config = dict(
    n_layer=10,
    d_model=320,
    n_head=10,
    n_kv_head=5,
    head_dim=32,
    d_mlp=1280,
    vocab_size=13360,
    activation='tanh_gelu',
    norm='rmsnorm',
    norm_place='pre',
    norm_eps=1e-06,
    positions='rope',
    rope_base=10000.0,
    rope_fraction=1.0,
    qk_norm=False,
    attn_scale=0.177,
    bias='none',
    tie_embeddings=False,
    parallel_block=False,
    extras=['capped logits'],
    init='normal',
    init_std_qkv=0.0327,
    init_std_o=0.0,
    init_std_up=0.0327,
    init_std_down=0.0,
    optimizer='soap_variant',
    lr=0.00518,
    beta1=0.95,
    beta2=0.99,
    weight_decay=0.085,
    lr_head=0.0092,
    grad_clip=2.0,
    warmup_steps=200,
    schedule='wsd',
    decay_fraction=0.795,
    decay_shape='linear',
    final_lr_fraction=0.1,
    batch_tokens=262144,
    seq_len=256,
    doc_mask=False,
    train_tokens=1131000000,
    steps=4315,
    dataset='wikipedia_en',
)
Each number is 50 + 10 x the weight over its row's rms, rounded and kept within 0 to 99. Layers, rows and columns count from 0. The size before them is the row's rms in percent of the matrix's.

# layer 4 attention key, 160x320, rms 0.106, rows 0-87, columns 80-159
070:52 52 51 52 42 57 53 58 40 35 41 45 50 56 62 41 56 55 48 62 40 34 44 57 35 54 46 51 63 32 47 55 72 72 66 52 55 52 48 66 55 74 53 39 53 49 47 78 36 25 36 56 63 56 46 58 37 48 55 28 37 42 56 64 57 60 67 58 19 41 42 48 33 54 57 58 62 57 43 57
053:48 72 59 41 34 70 80 64 57 48 63 45 43 47 54 52 46 54 50 61 38 48 56 41 40 46 37 36 49 45 57 34 49 67 64 77 46 72 45 61 74 57 28 61 46 49 52 69 44 37 37 47 66 56 41 55 49 46 59 55 61 47 44 63 41 47 73 37 54 46 53 61 57 67 55 47 49 44 30 55
068:53 54 31 49 40 49 47 49 35 51 30 63 53 43 44 43 43 47 43 63 40 42 48 66 46 69 43 45 52 47 44 62 49 51 57 38 48 51 50 59 39 52 47 32 52 53 51 55 50 39 48 54 50 52 66 52 40 44 51 34 31 44 60 55 42 42 57 52 34 47 30 31 40 46 47 67 62 54 40 38
065:40 41 59 53 44 62 54 50 52 42 54 49 74 53 36 60 45 38 51 64 43 36 40 32 47 54 57 57 50 34 46 49 55 59 57 62 61 52 41 47 58 39 45 68 50 31 50 49 44 36 56 58 37 47 40 48 61 44 49 46 53 46 56 34 53 48 55 37 57 47 51 39 41 57 40 53 55 38 33 55
062:46 55 44 62 51 76 52 49 46 49 50 71 34 45 44 54 39 34 40 54 51 34 50 77 57 47 56 45 54 54 35 43 36 36 43 36 44 54 44 52 44 58 36 56 37 27 33 50 42 51 51 47 52 61 70 48 39 38 30 64 43 45 46 70 54 41 46 58 46 46 45 78 58 62 60 37 56 49 63 42
087:54 57 56 60 52 72 60 57 36 48 56 39 58 61 60 61 59 43 50 46 56 69 53 51 49 40 48 57 59 48 78 36 51 71 55 59 52 51 63 49 61 48 60 66 36 69 42 59 54 52 49 67 40 40 34 41 44 74 74 51 45 56 48 59 59 71 59 35 59 54 63 50 33 49 48 46 45 48 62 68
108:61 46 44 48 55 48 46 51 67 64 56 62 42 46 42 43 48 59 41 57 56 54 49 44 45 53 51 48 39 68 37 46 54 26 32 44 44 18 51 47 50 63 47 41 60 45 40 51 45 45 55 44 64 55 61 48 63 30 44 54 42 35 33 51 47 31 45 61 58 62 34 53 47 49 45 52 39 46 46 54
116:46 52 47 53 56 45 55 47 41 35 30 76 52 35 56 52 48 50 53 40 62 45 48 35 64 56 53 51 54 54 43 59 48 36 36 32 54 53 26 34 35 40 49 40 37 41 34 53 51 50 47 44 59 57 61 47 27 33 51 50 39 53 41 56 30 46 56 50 43 51 41 55 30 56 59 54 49 59 57 42
134:53 44 41 59 66 66 65 55 62 30 50 55 65 42 60 54 55 51 60 44 56 68 45 56 60 52 59 43 47 55 55 52 48 60 44 47 65 42 40 80 64 48 49 28 41 42 42 45 49 47 37 49 54 49 39 52 61 48 36 50 44 55 60 66 53 55 57 48 76 41 56 53 36 48 52 54 35 42 46 53
128:47 62 53 43 54 52 58 56 57 51 59 51 44 63 62 41 46 43 37 34 56 58 37 40 38 36 43 58 58 54 57 56 50 55 39 52 40 25 45 41 60 48 49 34 58 57 19 59 55 41 49 61 33 54 33 35 44 44 53 55 41 60 56 40 62 62 36 54 62 38 40 66 44 56 59 43 54 43 43 46
138:46 43 63 33 36 33 42 77 56 33 61 49 50 58 39 46 55 56 66 55 54 47 52 49 49 58 52 46 41 60 46 70 40 52 53 47 68 49 59 44 43 61 51 35 33 67 60 47 47 46 59 56 64 38 55 43 62 54 59 50 70 28 48 59 39 41 44 63 49 66 59 54 53 49 47 49 54 48 54 36
122:73 71 49 56 49 56 59 51 66 40 59 73 53 47 54 61 49 40 48 55 57 59 59 41 62 57 76 60 55 49 59 52 38 67 59 47 43 61 51 47 57 60 51 28 53 34 59 49 37 52 46 47 56 51 53 53 66 42 53 56 43 49 33 31 67 34 54 55 53 35 53 58 26 46 42 60 35 47 51 22
134:45 43 37 39 38 73 67 38 21 47 47 63 50 66 53 56 50 58 49 52 37 43 53 50 49 46 55 39 40 56 26 44 49 49 52 38 48 45 43 73 39 66 52 57 37 46 67 41 56 52 50 58 49 54 63 48 48 54 56 40 55 23 60 26 67 56 46 42 48 57 67 40 46 44 60 45 30 34 55 55
128:57 31 58 61 47 36 36 47 65 31 49 42 52 46 63 55 43 40 52 38 33 63 45 54 41 45 61 52 55 46 48 48 33 36 56 47 50 42 42 50 46 43 59 48 50 58 58 46 73 71 48 46 28 44 67 45 44 45 62 26 51 48 47 44 42 66 32 53 31 38 56 51 29 47 55 52 57 42 45 50
139:60 67 40 60 47 62 42 52 56 58 47 42 56 56 59 45 49 48 51 53 51 45 56 47 36 25 53 45 61 57 83 53 63 33 37 42 40 53 61 50 46 54 42 50 59 54 34 24 56 46 52 56 49 52 56 39 38 56 56 55 36 46 48 41 59 48 54 44 48 65 46 50 62 39 65 59 57 50 53 55
126:51 52 58 34 43 67 44 54 53 52 47 48 58 40 36 51 40 49 63 39 70 43 47 35 46 53 43 33 56 50 53 45 48 33 70 76 55 66 57 31 50 56 70 47 57 35 53 46 49 35 50 52 36 47 39 33 38 38 55 40 54 54 52 60 52 47 59 45 53 48 60 55 41 46 30 55 45 45 48 53
054:37 38 55 52 43 48 58 53 45 43 49 58 40 48 57 57 54 35 47 60 53 47 52 37 59 46 51 66 41 54 52 61 58 52 48 55 64 53 68 56 48 77 37 62 69 46 49 49 42 31 68 32 59 71 58 62 56 41 45 48 62 46 46 55 39 48 47 43 52 37 60 58 42 52 72 64 53 44 28 61
065:49 46 45 53 69 55 54 51 59 59 62 56 57 57 74 67 45 33 54 40 60 62 49 47 64 39 45 53 50 60 56 61 51 43 34 55 54 50 50 41 54 45 50 55 46 54 60 43 60 64 67 47 41 47 49 49 72 46 50 52 65 59 39 42 38 36 45 52 58 58 63 51 61 36 39 50 36 50 55 56
051:31 52 42 57 29 46 46 49 38 42 37 54 57 43 39 57 55 50 58 51 37 30 51 53 38 42 45 50 50 42 67 48 46 35 48 44 54 61 51 56 46 59 35 45 53 65 52 56 43 54 50 52 69 50 48 44 43 44 49 71 48 47 55 59 56 48 67 53 31 46 35 54 39 55 49 51 46 57 43 53
071:46 58 55 40 65 44 60 30 48 42 65 51 35 64 69 51 44 61 50 48 43 31 51 44 54 35 64 40 50 57 47 42 57 45 45 64 56 48 52 67 49 43 46 54 43 26 56 42 48 52 51 47 72 48 39 58 41 56 59 44 49 61 41 54 38 52 27 49 56 54 67 46 59 39 50 60 48 36 54 44
067:62 38 55 48 59 34 45 48 53 32 33 51 54 49 62 59 34 61 41 44 48 57 46 44 54 48 46 53 54 54 56 58 56 56 47 50 56 48 38 53 44 49 56 47 53 43 37 33 54 63 43 48 27 43 46 41 45 43 57 50 46 60 49 36 53 41 57 66 58 30 47 52 65 61 50 51 37 37 61 48
072:59 52 54 42 58 68 53 44 35 38 56 55 54 44 52 54 49 49 43 52 59 45 39 46 50 42 55 58 40 53 60 36 49 73 61 76 53 61 64 46 64 33 37 61 32 41 60 53 50 47 49 39 44 37 51 53 44 56 69 47 54 50 68 59 40 41 66 35 42 36 70 46 42 45 47 60 40 46 52 50
086:62 79 50 60 50 71 63 57 47 40 45 50 48 58 41 56 69 50 54 55 45 51 55 43 44 47 56 55 53 43 56 45 53 65 61 43 57 69 47 55 56 46 47 52 61 22 56 39 56 61 58 42 47 27 26 50 48 58 54 44 60 50 47 44 22 62 57 42 64 61 74 43 49 59 63 39 54 41 43 65
104:65 60 48 50 44 54 46 36 52 34 42 59 50 46 62 49 55 66 54 59 45 61 52 56 74 62 43 54 47 56 41 56 46 56 55 23 71 49 30 66 46 33 51 37 50 48 65 46 63 37 50 55 49 55 62 54 44 50 68 36 43 43 59 59 28 60 58 50 44 63 49 53 30 66 62 62 47 64 57 60
128:32 43 55 59 66 64 56 67 52 67 45 53 53 55 39 50 32 54 62 51 64 39 68 60 43 61 51 38 45 70 41 58 66 61 56 39 42 54 65 52 66 47 49 50 43 67 48 60 37 47 35 54 55 42 47 26 57 51 58 48 49 71 72 48 45 22 48 43 44 50 53 52 50 43 49 45 38 55 55 40
133:51 42 53 43 48 46 47 37 56 15 50 65 42 48 62 51 27 73 58 46 55 58 53 54 42 37 43 43 34 54 43 50 40 66 42 43 44 56 46 53 54 29 40 63 39 56 48 59 52 53 61 52 62 34 53 59 31 34 56 53 56 47 42 50 50 61 48 61 62 34 53 47 40 54 44 46 42 59 47 41
128:39 38 28 58 53 45 47 36 58 46 56 47 50 53 74 49 43 49 43 39 45 55 40 36 53 47 44 57 43 58 36 50 65 49 49 58 58 58 56 54 54 46 56 41 42 19 45 38 30 42 38 42 54 55 54 53 39 48 55 56 67 57 68 48 40 31 53 65 73 41 61 46 64 42 56 50 46 45 54 64
122:52 52 59 53 55 44 52 59 63 43 49 37 48 53 57 48 52 61 44 54 50 76 51 56 52 55 63 57 76 46 54 47 52 39 49 67 45 31 45 67 56 49 56 42 70 47 68 54 61 61 45 49 65 45 57 32 55 55 49 56 50 61 34 48 37 55 34 39 43 27 57 46 49 48 51 41 43 43 26 63
125:27 51 41 26 32 53 40 58 42 44 48 38 35 48 58 48 52 43 40 63 46 46 63 40 47 31 41 45 45 63 60 57 60 56 49 52 56 55 48 37 26 46 60 54 44 64 38 65 48 55 54 43 46 43 38 31 27 68 44 62 58 50 62 28 47 51 54 43 39 50 42 56 58 33 51 41 58 50 35 46
139:61 63 50 73 62 60 53 58 36 48 39 49 52 58 58 67 70 52 54 54 55 61 42 76 48 41 52 43 51 36 70 62 47 43 18 17 39 65 45 50 46 66 65 47 30 54 33 37 51 52 55 42 36 34 34 35 31 54 57 32 33 59 54 55 43 51 53 35 27 56 33 44 44 66 53 29 58 47 56 56
131:54 39 48 38 45 67 42 53 18 29 48 54 45 43 45 53 43 26 43 58 44 58 57 47 40 43 60 46 39 63 54 58 38 50 53 49 49 45 33 36 51 44 59 54 55 71 42 55 56 67 61 45 46 44 48 25 57 45 63 39 53 43 49 43 52 55 58 51 48 48 58 50 32 34 66 66 48 60 41 49
128:60 40 57 28 63 45 43 42 50 38 50 74 35 70 55 46 41 39 36 64 45 51 40 39 51 51 53 56 40 53 52 47 42 69 47 36 65 38 35 61 43 47 36 46 65 46 44 44 49 64 47 33 41 55 43 48 51 47 34 53 33 41 54 39 42 51 71 50 33 51 54 42 40 51 46 48 54 44 80 36
031:41 47 50 45 45 50 51 37 37 55 39 48 46 36 48 67 33 45 50 54 32 67 64 44 82 54 42 46 54 39 67 38 52 31 52 49 55 55 44 72 43 66 42 36 43 54 52 41 49 52 61 32 50 46 47 40 57 50 43 46 47 52 50 46 35 56 47 57 35 50 65 58 53 54 80 53 61 56 37 62
031:31 27 33 48 53 57 46 52 47 26 56 53 43 47 38 51 43 52 49 58 60 48 54 28 53 38 29 46 52 51 54 46 54 40 46 67 63 30 47 44 43 38 49 51 50 39 41 65 32 49 30 53 66 50 47 53 41 57 64 56 44 44 41 58 46 40 46 48 40 60 55 37 53 37 42 59 32 45 55 47
038:37 56 37 61 68 48 34 63 44 42 65 43 59 74 68 58 66 46 48 52 51 50 49 60 42 37 51 54 47 40 38 53 64 50 61 46 42 45 53 58 74 45 47 57 41 50 54 52 55 31 33 58 51 61 46 42 53 44 46 63 38 56 33 76 47 70 43 35 57 44 56 34 37 52 44 64 55 55 56 53
044:48 47 58 62 48 56 47 52 48 72 51 42 56 33 24 52 42 50 45 64 46 52 54 46 52 42 42 41 52 40 43 58 45 43 41 34 37 49 39 57 43 48 40 53 45 65 47 51 53 42 49 32 38 61 43 22 45 44 32 27 35 70 58 39 41 39 53 44 35 50 49 51 60 36 26 51 48 65 56 43
053:41 44 60 62 49 48 36 44 56 72 56 43 59 40 29 44 24 61 44 58 45 58 55 39 48 55 37 44 45 46 48 65 38 42 37 39 41 50 37 46 45 54 43 47 57 57 56 60 53 52 42 30 30 64 52 35 46 35 26 40 35 61 52 48 50 29 45 54 49 41 47 60 49 45 37 62 33 60 55 38
070:66 49 56 56 42 50 62 35 47 41 49 41 53 55 44 49 40 50 38 40 53 43 54 63 63 49 70 55 47 34 51 48 56 59 43 74 65 45 70 70 57 43 51 54 54 55 56 38 45 69 46 41 38 58 61 64 65 41 54 46 42 40 39 54 53 60 55 64 61 53 55 37 46 49 38 43 62 56 50 42
119:64 38 59 59 33 58 52 41 58 48 47 52 53 57 49 46 40 60 49 39 54 48 55 51 62 47 72 49 39 31 46 53 47 63 42 59 54 49 65 76 59 38 48 52 59 52 73 41 53 66 44 37 31 57 55 66 61 24 40 43 36 55 44 48 57 49 45 60 64 50 56 39 48 49 39 47 49 60 53 43
192:63 41 58 59 35 55 56 39 59 50 48 50 56 53 45 48 38 56 46 40 55 46 55 53 66 50 74 49 41 32 46 53 46 62 38 61 57 45 63 78 59 42 46 49 63 56 67 45 50 69 47 36 30 57 51 65 59 26 39 37 39 52 40 41 56 49 46 63 61 52 55 40 46 45 37 49 49 57 49 39
126:68 55 45 69 61 36 61 33 38 43 45 54 42 54 51 46 53 56 52 42 54 56 48 34 54 48 60 57 37 75 63 61 53 54 35 24 35 34 43 71 57 40 49 27 55 42 52 41 57 52 50 40 40 56 50 54 51 54 50 47 26 57 50 51 51 60 63 35 56 60 36 51 47 39 65 64 77 51 57 45
136:48 59 55 41 50 56 40 59 59 66 48 36 50 53 61 54 41 52 61 46 70 43 39 50 38 46 33 33 59 28 53 57 42 58 47 67 54 53 54 30 43 44 51 43 56 55 40 54 40 36 41 66 34 48 44 64 40 24 48 47 43 47 59 62 56 49 46 61 54 64 47 57 48 51 42 52 40 48 58 49
147:52 46 65 30 52 42 52 55 57 51 58 42 61 50 38 39 69 56 54 35 42 60 60 40 57 68 57 46 38 50 50 49 37 55 61 42 64 43 41 37 51 45 33 60 64 47 58 56 60 45 49 51 70 45 44 34 42 21 43 70 40 66 57 49 50 55 25 40 46 63 53 54 47 74 47 52 58 63 36 47
152:36 57 47 62 52 47 42 42 49 50 57 48 54 53 50 50 40 48 52 48 46 55 57 33 67 73 57 78 39 45 51 42 60 51 43 52 43 57 52 34 60 61 52 54 46 59 52 54 60 31 37 51 43 48 33 65 35 52 74 52 39 49 66 36 59 33 37 52 58 52 49 54 53 48 55 58 43 34 77 50
144:50 38 62 57 60 32 58 57 57 52 39 54 45 47 43 54 43 33 53 55 48 67 48 37 59 36 70 49 51 27 46 41 47 44 49 59 34 58 56 64 49 52 62 48 44 33 48 44 45 56 44 51 56 57 40 50 35 35 38 55 56 36 47 35 40 43 47 31 36 33 40 65 38 52 48 42 43 53 42 36
152:50 57 46 26 44 44 39 48 53 65 48 45 38 30 41 52 41 41 64 56 50 62 40 61 63 44 71 40 49 61 50 51 39 68 48 48 31 53 54 38 46 43 48 45 48 45 35 50 46 36 52 58 66 48 43 36 69 42 60 60 56 49 47 46 43 30 50 59 51 52 46 61 54 59 39 44 37 66 67 51
137:32 51 43 55 60 48 61 55 52 55 46 69 58 52 60 54 55 45 57 44 57 53 63 65 56 46 42 45 56 72 74 48 39 44 51 42 51 54 46 54 45 51 50 60 49 77 36 51 63 42 53 54 62 54 45 60 62 45 57 43 48 75 51 50 66 51 42 40 49 57 61 47 50 54 38 57 72 45 42 42
141:63 48 49 44 56 58 50 50 34 64 55 54 59 57 49 28 46 36 59 59 54 62 56 64 59 34 58 53 44 46 55 54 60 73 52 47 74 33 48 53 66 53 24 39 49 47 46 36 54 45 46 67 52 47 46 32 52 57 48 62 62 55 45 49 45 54 53 72 56 52 52 63 77 56 46 30 46 40 60 34
026:54 55 69 55 46 63 61 69 52 71 57 29 36 50 58 45 57 55 52 56 39 54 55 44 56 44 55 54 46 57 41 39 42 71 47 51 58 51 69 63 33 53 56 44 50 50 48 51 43 53 38 43 61 47 59 69 39 57 43 55 44 55 47 55 32 58 40 40 57 67 71 47 58 39 43 56 55 42 52 59
033:54 44 28 50 41 46 34 51 44 68 40 62 31 51 47 43 27 44 51 55 62 51 44 49 40 66 54 51 51 52 59 53 60 47 56 53 52 55 62 50 45 43 36 24 57 38 54 54 27 45 56 53 63 51 51 61 55 29 46 41 48 49 52 47 48 59 54 43 55 59 48 68 53 45 72 56 31 46 27 63
034:54 54 62 45 53 27 62 49 47 38 44 43 47 56 58 50 47 42 64 42 61 53 49 41 54 47 54 40 53 41 52 31 49 47 50 72 67 62 48 46 64 44 48 62 54 38 50 48 51 60 44 62 62 45 74 62 51 51 63 66 35 44 46 53 55 69 58 44 39 52 56 54 47 47 54 50 48 59 54 52
039:55 42 31 64 55 51 45 47 61 24 52 22 58 53 60 57 58 53 57 58 55 54 42 56 30 41 38 52 61 53 45 51 46 57 63 72 44 53 36 32 64 39 39 64 50 48 43 47 51 42 38 57 50 50 47 47 51 58 58 63 46 54 51 63 41 51 39 52 55 40 44 47 48 68 35 82 55 60 36 57
047:47 49 46 41 52 44 55 51 58 34 64 36 44 57 56 58 54 51 60 55 39 53 46 47 50 46 39 50 62 44 35 52 50 53 68 70 49 55 44 23 62 34 50 59 48 25 63 44 49 47 44 48 47 43 58 58 63 51 55 77 46 55 44 54 35 64 51 58 58 42 57 52 29 59 47 68 57 56 41 62
057:46 74 43 42 66 42 52 54 36 43 44 53 49 42 54 51 64 34 46 50 52 52 46 54 53 49 36 57 59 69 66 40 58 41 44 45 44 51 40 35 39 66 53 44 40 60 21 56 50 42 57 57 67 38 37 41 44 80 61 51 73 37 52 53 47 53 60 53 37 48 46 51 54 56 70 44 56 31 47 56
094:66 49 53 58 36 53 62 31 56 45 46 47 56 48 44 51 34 53 40 39 52 42 55 60 68 51 73 50 44 35 51 48 49 58 38 62 62 44 65 75 54 45 51 50 64 60 58 45 44 72 50 35 31 56 52 64 60 40 46 36 44 46 33 48 51 54 56 62 61 54 49 38 44 40 41 48 51 51 48 40
055:65 62 44 61 56 48 72 31 56 52 54 43 48 38 43 59 37 52 35 53 47 38 53 56 60 52 57 48 54 60 58 49 47 48 41 52 63 40 49 53 46 44 55 45 57 56 48 46 41 72 56 38 41 49 54 56 48 66 55 42 62 40 35 52 39 60 72 52 53 60 48 43 37 31 54 62 53 45 40 42
115:41 34 59 35 35 41 49 45 42 56 49 43 37 61 32 39 39 55 53 42 61 50 53 54 47 40 42 52 41 59 36 56 54 55 49 28 38 54 60 62 53 51 53 46 55 55 42 62 63 50 57 56 27 56 45 42 58 55 47 41 41 63 59 67 49 59 46 44 39 39 42 53 54 46 51 25 55 45 56 54
144:53 55 43 32 43 29 48 66 46 47 52 78 54 69 52 55 42 43 52 40 49 52 53 46 41 32 44 52 70 44 45 47 48 43 60 56 57 53 42 69 50 70 39 44 65 50 44 47 44 63 55 40 35 45 43 49 73 42 35 47 54 59 28 45 43 45 47 49 41 53 49 47 45 38 50 55 58 39 63 47
151:48 68 36 49 53 51 57 42 39 45 40 44 40 52 53 39 45 55 35 62 64 54 54 48 56 28 32 51 38 49 44 53 77 44 49 24 46 40 37 53 35 51 44 36 59 58 62 66 46 70 46 66 50 48 56 59 75 35 61 54 54 63 37 44 48 39 51 61 49 42 39 52 49 41 65 48 56 48 62 46
148:50 52 42 48 68 57 63 25 39 53 57 55 64 57 46 39 47 43 45 54 49 45 64 41 46 44 43 57 48 67 53 51 54 63 47 55 56 43 44 49 61 43 35 63 66 54 36 47 34 52 55 50 53 44 65 44 40 57 44 68 55 58 49 58 48 53 56 50 45 53 61 39 42 45 61 42 39 77 44 31
150:41 39 39 50 52 45 40 45 41 46 48 62 36 41 60 46 60 26 56 51 45 51 58 58 40 56 60 53 54 34 53 53 40 44 58 36 57 42 41 46 56 55 44 44 51 63 90 60 54 27 31 44 48 38 65 56 72 48 39 54 35 56 74 44 41 37 41 44 61 44 45 40 50 52 42 47 53 59 51 56
141:50 36 49 55 44 56 53 55 51 48 49 40 49 66 54 51 57 57 48 69 58 33 59 54 51 45 41 42 35 55 53 41 71 64 43 61 59 50 49 51 48 53 45 40 52 42 47 57 42 50 46 47 61 38 69 39 49 63 68 75 46 62 42 57 58 33 59 64 74 62 45 53 79 35 47 52 58 48 52 38
150:66 41 49 56 54 48 51 50 65 53 45 35 62 63 40 54 39 49 49 63 57 67 36 54 65 32 54 44 61 56 30 48 49 46 57 45 51 36 30 56 56 50 40 49 48 47 56 40 71 54 52 28 55 34 33 43 51 38 62 51 49 45 43 42 58 58 67 45 41 48 39 63 52 63 50 53 51 76 31 64
152:54 49 33 42 58 57 59 65 45 55 63 55 54 56 53 51 37 55 42 57 43 59 43 46 51 61 48 47 48 45 57 57 52 48 44 47 38 59 47 49 60 46 66 43 49 18 30 45 47 47 41 53 47 50 36 40 55 48 46 58 50 46 41 68 54 54 47 29 56 42 42 58 55 52 54 30 37 51 59 48
058:52 61 50 42 38 55 41 63 47 39 33 36 23 61 52 40 74 31 36 57 52 43 48 43 60 41 29 44 23 42 45 52 46 20 33 32 61 44 44 38 72 41 47 59 43 54 43 47 53 52 56 59 71 53 51 51 60 43 43 39 40 44 35 39 44 42 47 57 55 49 57 58 53 53 49 42 41 60 54 33
062:61 45 57 57 34 39 48 51 40 53 45 59 39 35 41 42 57 47 53 42 50 43 50 66 51 26 41 50 49 57 48 34 48 49 58 41 34 15 40 41 38 41 53 41 49 66 54 62 55 38 48 55 53 59 53 58 52 52 63 54 65 38 54 53 55 38 40 36 29 43 59 56 34 45 44 53 55 49 53 42
068:62 59 60 52 67 35 43 52 33 49 37 37 52 55 63 54 45 55 49 51 51 52 41 55 68 56 63 37 49 31 36 69 34 50 62 48 58 47 43 45 43 61 46 64 49 58 44 62 56 53 52 46 43 50 51 36 43 51 82 27 46 55 44 47 47 46 38 42 47 46 26 39 56 51 43 53 39 50 53 39
065:47 47 61 42 65 60 67 34 49 35 51 38 55 76 65 55 61 48 33 51 39 41 62 45 38 39 37 42 63 46 53 57 57 66 42 38 38 48 49 44 48 44 63 48 49 64 47 69 38 33 48 33 35 42 40 49 44 48 60 48 45 52 57 45 37 48 71 57 77 53 50 71 57 41 69 50 47 53 45 54
086:51 23 60 55 33 38 26 54 50 61 47 62 47 45 56 52 55 56 54 72 31 66 40 39 54 63 48 46 34 48 50 66 38 49 44 58 36 59 58 50 50 53 51 42 51 43 55 54 53 53 54 62 47 52 78 55 58 55 46 58 50 46 43 40 56 47 45 47 68 58 41 48 36 56 51 56 67 60 47 55
087:72 66 43 37 33 47 68 46 51 48 47 66 67 44 63 41 31 42 60 36 65 52 44 53 52 50 53 54 31 63 57 34 73 32 62 41 42 60 71 24 52 55 42 46 55 53 68 49 46 54 47 53 71 43 44 54 46 67 46 48 51 41 60 54 47 49 44 66 63 54 39 31 51 56 46 30 47 42 43 48
088:55 33 58 60 55 65 52 46 52 35 65 73 37 61 48 50 39 56 60 46 63 58 52 43 43 55 47 49 55 42 43 50 53 51 49 38 39 48 43 40 60 51 34 59 56 41 56 36 38 33 49 52 48 54 46 68 50 47 45 59 50 63 50 52 38 57 47 64 45 37 43 55 42 61 52 52 63 49 54 51
095:45 40 61 56 50 25 41 68 50 30 56 49 32 60 44 59 38 63 67 73 63 60 45 50 61 65 60 39 50 39 49 65 34 61 49 30 66 51 43 56 66 57 43 48 55 40 61 75 49 54 70 51 52 41 50 46 40 47 62 46 64 52 42 53 41 58 33 44 53 57 57 65 47 47 34 52 54 58 43 41
093:44 56 44 46 44 33 42 54 50 62 46 47 58 54 52 41 50 43 67 39 65 40 50 50 57 53 47 61 49 51 49 34 47 48 61 54 50 49 36 48 52 53 47 47 71 50 49 68 56 45 48 48 53 39 55 37 42 56 54 41 48 41 63 52 71 63 49 44 52 49 54 58 44 61 55 52 36 51 59 50
093:34 50 56 46 73 41 70 61 58 28 58 35 28 43 58 50 62 49 51 42 53 53 65 61 46 43 56 67 49 64 31 56 45 58 37 59 67 51 56 43 62 51 56 55 39 36 46 47 50 56 40 55 60 45 38 50 56 47 66 32 58 50 62 43 37 36 58 46 42 35 50 71 43 55 51 43 51 46 46 36
102:56 45 57 44 44 48 65 42 60 79 54 40 44 53 50 57 55 44 53 47 67 57 55 51 26 49 48 50 49 58 48 60 34 50 51 51 35 63 57 56 36 52 46 72 69 50 28 61 42 39 65 53 48 45 41 51 51 59 51 58 31 45 51 49 29 56 40 55 76 53 69 41 47 74 58 34 26 57 47 59
104:58 59 42 32 51 60 28 54 38 63 42 66 58 60 45 44 55 39 42 41 49 50 42 50 56 48 52 45 61 55 37 46 57 41 49 49 55 52 66 57 40 53 46 30 24 69 48 45 50 42 51 62 62 52 47 66 54 55 46 61 36 40 55 36 50 62 52 52 50 43 57 51 61 57 63 53 41 52 53 44
099:42 52 60 51 43 61 33 55 81 43 44 46 44 76 35 47 69 49 45 53 43 41 53 55 48 49 31 58 46 42 49 43 44 43 47 53 51 56 46 43 61 52 25 37 55 48 42 26 46 42 52 34 47 51 55 49 48 40 54 24 49 46 50 65 43 39 41 48 52 57 58 64 32 50 48 46 47 42 57 55
092:24 66 47 37 70 42 59 53 60 56 70 51 53 37 37 56 36 46 40 54 54 60 52 42 49 45 57 52 52 53 49 58 59 47 42 53 69 49 48 61 50 48 55 59 38 58 53 56 40 43 45 44 52 40 53 49 46 45 45 59 49 50 43 62 44 63 62 47 54 86 25 63 44 44 53 43 41 34 53 39
095:45 71 62 42 59 48 42 56 52 56 41 34 39 54 48 48 45 49 62 53 63 47 53 45 58 38 49 46 54 71 59 57 54 52 57 59 49 50 59 50 59 41 46 58 47 57 37 60 54 39 45 52 54 45 56 55 47 50 42 44 52 46 55 45 76 66 65 63 52 53 54 50 49 34 40 47 69 51 47 68
100:47 51 58 53 52 59 33 50 50 58 44 56 45 41 46 56 45 37 46 43 74 40 38 48 62 59 52 52 57 49 45 55 70 37 55 48 53 59 60 52 62 47 43 67 48 66 51 65 51 63 48 57 56 44 39 40 51 63 63 44 48 46 35 53 47 37 43 74 33 39 57 51 56 57 55 58 64 70 43 56
052:63 63 50 39 56 33 37 54 26 47 46 56 40 53 35 59 41 51 36 35 49 48 50 52 57 45 51 48 37 46 42 54 64 46 63 76 55 48 33 46 29 74 51 53 55 46 50 37 51 29 41 46 43 46 65 47 43 51 40 59 50 44 43 49 50 69 48 70 45 60 50 42 47 34 44 52 55 51 45 37
067:54 43 46 43 60 54 46 53 41 44 40 43 44 50 38 43 55 54 47 39 49 55 60 26 63 53 36 46 53 56 37 39 67 57 52 61 53 43 43 56 32 61 53 31 45 58 36 33 49 38 40 51 36 52 39 57 30 44 61 68 49 57 60 60 41 60 62 54 32 31 54 42 31 58 48 60 38 39 39 50
075:53 58 41 76 44 48 45 45 35 37 46 55 40 66 55 58 57 74 45 66 44 56 45 41 51 55 57 56 38 42 35 50 52 47 32 70 47 39 50 49 61 63 51 33 55 36 61 43 58 54 49 57 42 70 73 48 63 48 34 56 64 38 57 50 55 44 48 62 44 61 55 44 53 64 43 50 51 58 47 40
084:33 39 49 55 51 40 59 60 60 39 59 48 59 39 50 50 47 44 64 53 50 56 42 52 56 55 49 55 55 45 77 59 38 62 51 34 69 60 50 51 61 46 58 45 47 54 50 69 53 64 54 52 70 45 48 61 53 57 52 43 58 42 56 60 45 33 49 44 70 63 63 52 45 57 44 55 72 60 38 58
080:47 37 36 55 75 56 68 49 41 53 46 69 68 47 61 57 35 40 53 45 56 35 40 61 51 43 62 44 55 59 42 43 54 62 61 52 51 52 26 57 53 41 46 53 29 54 34 53 53 40 37 58 46 55 39 47 53 53 37 34 35 49 56 48 48 50 43 47 38 32 46 67 62 49 64 44 31 33 61 59
108:58 47 49 60 53 70 46 53 61 71 53 40 51 45 43 45 55 67 49 65 43 55 58 35 50 38 36 60 52 60 59 42 68 54 30 65 62 54 40 50 51 70 34 38 59 53 36 57 55 34 41 47 35 52 45 54 42 43 51 56 34 63 68 31 43 48 58 49 57 40 52 59 27 52 58 65 49 38 60 57
095:53 65 52 67 45 49 46 66 35 50 53 52 53 62 43 47 54 48 51 43 43 56 44 30 49 39 49 45 43 49 62 42 48 54 34 63 34 54 46 32 61 44 56 48 43 39 51 38 62 58 69 57 50 54 42 58 50 38 45 72 33 41 58 42 63 38 42 57 52 58 55 48 54 81 37 46 64 63 56 45
084:52 60 46 64 45 82 53 42 29 51 42 62 63 63 66 45 66 32 40 52 54 22 57 50 52 46 39 53 56 48 32 41 45 50 54 39 39 32 34 52 45 48 53 48 75 48 26 44 48 56 51 56 43 55 52 47 43 39 49 42 39 46 45 49 53 57 40 52 38 32 59 52 50 51 55 60 27 46 49 47